Part of a small language model's weights.
Size: 10 layers, 2 heads of 128, MLP 1024 PolyReLU.
Architecture: LayerNorm before each block, rotary positions, no biases in attention or MLP, tied embeddings, normalized queries and keys, attention and MLP in parallel, exclusive self-attention, hashed n-gram embeddings, capped logits.
Training: a variant of Muon for these matrices, 141M tokens.
Each number is 500 + 25 x the weight over its row's rms, rounded and kept within 0 to 999. Layers, rows and columns count from 0. Numbers have three digits each. The size before them is the row's rms in percent of the matrix's.

# layer 6 attention output, 256x256, rms 0.154, rows 0-10, columns 0-255
097:500522477515519517505484485511498449483508461449477516465502508490511503509498502504488480509522502476485513521508507513506518474469510493490537505466496541517530485466495517484541524518478528525509488464524521483545468475493511499515510521526521450506529478482502439535494488501509499521534490488534538495492519500490485505490548464500506499507485463478520507501461513510549513472516506495489499491455509535539460522542533498509526492486492483523474498479476519481538478476492495490525475532491463480516494478490495451515517505487468525538472490495553451547472487511486521458519483531460474487460424482517503546507468452522509518501494496563508484524468503447500551528437485432493492516495475499509471526466497490510484517527453498532447473521497490513487480522523453
096:471525500491489445484498501545515493521489503506529475511519525452525494489481509477501500486492501477501519504492527508488493537497494483477524501523504433511476511524467508513497476490507481505490514505501504523532496486490528476463511487532514493485499533487483484483470512537493510514475500462491529519495534480486474515525478529508497520490513487483507536499513490487484509479466479508488526518425522547524462499498549549459489478491449487497546497516464507501511505501495492429440477483523506490479474474472563499485480519470485521495495512529532530468478490519460508545480499497499509497446480507523533487522570467462523477529514474496441490526514491524502494485563510455506484463516474521508537421544530498503519470503524519527515519542487475551488507449480491
104:460512469465520493517493497470478513481516509472490476506490504499512474515488505513491525507509521496508516470477520528505516502467488539523486485491527471518503504483508517492491447492519485568540522532513507532510498485469506504494519504507483514496495519490509492489491511493515510512526499510490465511499508500529496491501484526496527511503443521511512510509503519489493509500532490490538467501526437513484506493458510502522545474465516505491476487550526484553511531489507542511518486467526530446503511461485474537519463544528520441468526552455451480508537550547492502487471508490521508471496505505518545501469550469464468532532541498504513514478546468511482539493484511452468497522509484458569496493484472511571502453483468488479467537516510449510560505540505491
090:551463491499526488467489513460502494534501513476492504507523511481486495507503486529476464510527541495496530526512510489513508509476541486497499519480537491468516537506475504485479531448491487466502533484502517516517511511480495490480484493532483511464482482509504517468534485496504485522489497474458484508480475495506503511509510476540515493472523534497468528529500500492531489503486467540532456517492501499509494557451490521490512510521488489448471539503517468539479494452498501493565476468483534504514515467517494511478521471500519548538524450473535551450433528506516445550502519494515555501552496548485463494512511451460534527519513489445481549523517506488531447494482521454522507458539481506515514476505483522501475482531489512509531489513486522469503464508503500
095:505482498529479555484492514501540477473494493488502474495503496502517536491489503493445505503546501486504480481490494484510518511453502510512506479475526535522500508492517532497492493522451468521502493506508520484481513501520448483501489504488501482523501515528508497517469476522503499497476542492491476511478522472492538506479498516500484492515491461473488515505503519484514511511525553446485527471520488466513499488503508488530464537547487544523477517496470461416502491509486453499542528555507521487538550517456510511536528438514496494460538535475480519470515494522512479519481507536547480529443538512487543510480516475525483464479497494468488536486494461538508460523451501514453505530522553527525479501548508486500528462542455515507495525505517474479552494455516499
099:501493518478486498480493496514517468491492518519487507491496491499499513540473495510493464524487506456481503484525513550449486506480515493493506507516471484498531520512524487508490505498484495480501532524502511498503475485476485495496477513543497514526488497501501505506488537494529499509519499517527509504515527480507514498497508488511503516520463497516533506492487479530504471513504483490460522546554504495448530484486531464492530557475519457504493472531544505508454502531495516483512527483523524448508477485490500500516517524525552519502469518535469489519514512489544488485488492481502583500478536504492453569500506448477451469519439522466490483543499518557499526520526435457536468514472499560476511545554476468475529518521537436483441495490514463482519486511464483
094:467503491503459498477508523546478495503466496518497509506536489520496524494484521518522547512537477482467503511514510486510498486511517500520520509509474508492487498463455506511490535520523495520478527512490521510486549495492490545478514501521490485456522495493513483504492488512519512517507481528473497486485526448463516513493499497508458511494540500500518499512492514502508496515467489527430458476543467492505488469523479501544532502475444561489495500518507512552480528529519461548516508460517498501553451491494505528505489517512540472452474529453483509518471528495485527527509493505549509513467491513513512482465470500526501528485561447519543511500509489474518538438542487470530499508519497527518457467512570501429526498495491505479512491488484470426504464516484491
090:493532496504506484497522513490475507468548497460469525485513488488518510476472538498544469475483506450501489506495531525513520487472495460491479510510517521476525472490487490493486497462473466509467504495493513483473528498491513502502541486527482511498504500470501481503513491465469484502518502523500499493516461473515461504467481499501509495477461483539537484513535524534550505494499490548490526517522555490458542443474453496513552464504498456496506483520503495486535458550438500518495513503503444517474477475500476532492513518477512524532494478536526518517472464538507524477473520463492496460510516515465482499478495494510476509504558496509495491480552479516523507456479539429469516515503528484486560471503499498548466536456534526526477523484509524501459510509482555
096:493527511521541481457525496490491476558456514530534467512477506493502526492508516522512489516478560559490483517493453523525508548481481505506505465417492494493491501499500504487505502486502489485536512514509480511511483512499499480511490513509519533472476483507555498512470504468496481521496511527480486511519487496472522479509522536516513498522513493496542496507510482477490544515452494475468460547483465476498536553529482481516560500487489468480485477472466558504505492486483468510475521492559486494497482514495503476454484528476476493538540471519500509498551506529526495502482516454438478490511482436523487495495498503502472465532503490521497498511500520415482485517457483500497514484520469500506501477526520501507484510495487510500479518498496510400523536482473471
102:465525512503497506517505492531489533460483485465523478491486517484474509473470524511517519528498475484543455478476459494510487463496485450485463517518475469467501513504511501511505482506490503536522487485468526495511497483543511453485503485493500505534502527478477496505502485488496488493483518507492514500550492446502526522508505474524494498492489483516516502534509499510490539505499460543463516486472500522511456576490506513504446487486504508473514492505484544516476498519538464499545505511518544511471494505462510511543515435494513548550528511535489513470452526542465470550511541505471531497474539563519495502455519510518520516486517530520501477463496449450507518484455503509418505484494524513475487450496517472478532501492510504496486526523462462477528500543493497
102:504497478492470493504494471517508490502511516507504496504472512485500496493485486507489442483502482496489496493504524507496496534501487513507496487496472496475480527495467503515503509473510514484546475476510507506485505489469484500485516491475495479486484535505471517501500491494521504513490492502483478497489492485513487484507487539499497478482487490493524515496477475530495513511473452494422524536534476494502504528485490497511493432538511482518535502520481490470447470544501513471512498495528545510514529489482475545472495504519486453506534549531421474538504481484525536501519501498509515391461509538502520499464477498446488555511470474501535550497489493515492508508498509491491531543511526446472498553507550446490471582515470509505562491507485559508454480537529476